{"n_head": 4, "positions": "rope", "init_std_down": 0.0016, "beta1": 0.9}
Each number is 128 + 32 x the weight over its row's rms, rounded and kept within 0 to 255. Layers, rows and columns count from 0. The size above them is the row's rms in percent of the matrix's.

# layer 3 MLP down (transposed), 3584x896, rms 0.0422, rows 3072-3077, columns 112-223
size [107 101  99 102  95 100]
[[155 125 127 135  98  59 105 146  96 127  75 117 171 149 135 108 134 131 129 145 151 151 153 143 110 132 135 134 151 105 168 118 139  97  83 155 195 115 121 146 128 128  81 126 103 121 154 150 108 114 151  94 175 134 146 103 153  77  79 104 125 219 142 104 142 105  73 151 158 127 131 159  62 155  94 130 120 134 151 145 150  89  85 156  83 145 111  81 129 193  96 121 118  84 108  69 161 144 107 133  52 132 133 119 145 122  80 176 114 129 127 158]
 [127  87 126 130 144 131 200 153 175 130 178 126 120 164 151  78  98  86 147  95 158 157  80 148 138  71 137  20 126 124 118  92 127 157  96 109 133 168 109 129  72 139  33 166 143 173 147 116 184 107  80 133  76 132 135 205 122 147 145 140  91 103 109 155 113  97 123 169  86  89  96 138 110 172  93 134  54 118  78 175 119 126 119 163 138 145 118 162 163  98 125 145 120 151 197 106 122 108 114  90 169  81 159  95 136 113 136 127 176 185 133 113]
 [179 102 135 128 144  95 115 161 175 156 161  95 198  94 116 123 127 148 137 143 103 131 124 119 135 116 145 124 116 127 133 120 101  85 102 131 157 118  91 120 163 119 129  78 119 172 133 123 155 203  98 130 108 154 176  78 120 150  88 112  99 131 168  89 138  55 111 159 119 122 109 121 157 166 165 147 144 187 132 128 121 182 176 101 172 111 184 125 170 109 181 120 171 102 122 101  72  81 133 198 141 114 178 108  78 140  96 148 147 138 123 140]
 [135 184 118 148 131 177  65 158 116 105 148 139 198 128 124 134 102 119 152 139 120 152 116 147 136  85 155 144 131 165 160  68 176 156 167 126 117 132 167 152 139 166 131 138 136 128 146 138 101  67 125 154 102 116 189 195 122 128  89  86  87 142 126 172 166 156 132 110 144 120 112 164  67 163 148 112 119 195 114 126  66 160 119 139 143 106 137 107 120 140 119  42 108 111 130 148 145 138 120 112 127  79 149 105 127 133 153  88 135 150 146 118]
 [187 146 161 151 185 104 130  77  86 114 131 150 121 103 108 167 152 119 165 155 168  63 101 119 115 101  85 134 114 176 152 131 146 218 132 137 131 165 139 168 135  20 114  99 156  79  79 132 122 120  94 147 103 161 107 125 171 181 123 114  76 117 121 126  52 134 107 140 121 108 124 130 140  86 135 118 145 160 130 128 163 170 150 115 108 115  98  81 109 161  65 153 130 130 168 141 112  85 101 192 139 131 117  84 147 146 185  98 105 183  92  70]
 [131 186 151 118 123  83  65  63 175 193 126 161 143 120  97 165 110 118 126 139 109 158 121  94 160 106 100 156 171  83 172 104 112 125  85 175 135 148 154 144 106  80 154 114 156  81 134 113 150  96 107 155 148 141 156 220 144 144 157 201 109 113  87 119 103 117 122 110 178 125 191 112 124  66 143 125 156 128 131  70 165 113 125 136 146 108 155 146 114 149 119 131 100 167 132 126  93 148 124 117 120 144 209 152  52  70 103 170  91 159 132  76]]
# layer 3 MLP up, 3584x896, rms 0.0468, rows 3073-3078, columns 112-223
size [102  94 100  97 100  90]
[[128 123 155 110 131 108  56 116  95 142 113 157  50  98 117  88 160 144 109 184 130  84 140 149 117 105  99 147 106  86 131 140 119 141 161 106 175 127 177  93 180 199 137 119 145 130 122 180 171 130 177 136 122 128 131 120 145 140  62 100  91 143 142 157 130 144 119 137 153 122 156 144 174 113 114  92 139 154 124 126 115  96  99 129 120  57 122 140  90 165 140 114 128 125 216  95 181 159 157  76  80 122 134 128 126 125 149 101 153 102  56 140]
 [158 144 119 122 169 125 173  84 124  62 114  84 145 134 121 153 139 166 122 124 103  94  78 104 118 134 109 102 116 146 210 118  56  94 110 174 102 107 117 111 167 127 128 114 110 161 104 128 176 146 177 149 169 142 164 152 118 102  64  71 164 126 150  89 162 112 164 169 147  99 152 170 177 108 110 116 220 131 137 139 114 100 161  89 168 139 118 187  20 165 121 146 138 115 148  57 126  81 146 124 147  88 185 105 139  51 182  87 103  62 137 130]
 [103 179  66 157 105 161  82 150  63  94  91 137 117 148 118 136 156 143 137  92 139 144  78 129 117 160 101 120  87 134 162 150  69 148 123 143 116 147 119 106 128 153 114 126 150 153  79 112 167  91 135 132  95 138 146 136 106 109 206 119 152 143 151 133 112 146 115  98 162 151  88 124 174 148 103 151 175  97 149 126 148 126 124 173 123 123 169 168 156 180 178 166 161 147 143 153 164 116 178 127 104  83 119  74 108 136 105 119 153 127 146 190]
 [ 63 105 165 171 113 149 107 109 202 170  97 137 152 148  61  69 169 105 137 114 126 160 186 152 114 124  88  77  48 136 124 124 126  63 161 187  91 116 115 154  69 176  94 146  94 138 147 133 117 104  90 122 108  92 177 102 110  88  86 131 162  94 141 122 122 126  97 147 106 112 135 111 153 188  94  99 127 126 136 186 147  62 166 114 125 157 179 185  80  95 172 137 124 109 156 107  89  97 169 120 119 166 118  61 119  57  92  83 182 148 147 153]
 [127 109 108 187  92 137 175 138  99 132  86  87 131 200 127 105 182 174 110 147  82 187 141 119 138 129 144  85  74  80 134 111 116 138 150 100 160 136 175 145  87 152  96 114 107 125 111 119 125  99 196  93 151 116 111  96 125 153 113 132 186 124 176 109 131 122 115 118  58 122 125 199 159 187  99  53 133  85 116 162 121 144 190 137 174 133 113 113 206 123 111 140 148 108 151  93 115 207 187 117  93 120 118 107 200 129 121 129 175 101 138 149]
 [ 92  81  68 161 115 109 151 143 119 140  83 220 171 143 140  85 172 169 131 173  83 138 139 187  99 100  79 107 108 130 164 105 114 103 134 153 125 185 142 113 159 110 134  63 143 180  99 119 101 112  52 155 148 130 160  94 172 129  80 114 163 206 145 121 101 112 135 130 120 155  64 121 102 138 125 130 141 102  92 164  74  81 191 185  85 143 119  61 105  99 158 180  74 116  97 123 128 154  98 137 166 195 176 110 198 158 112 147 113 114 161 154]]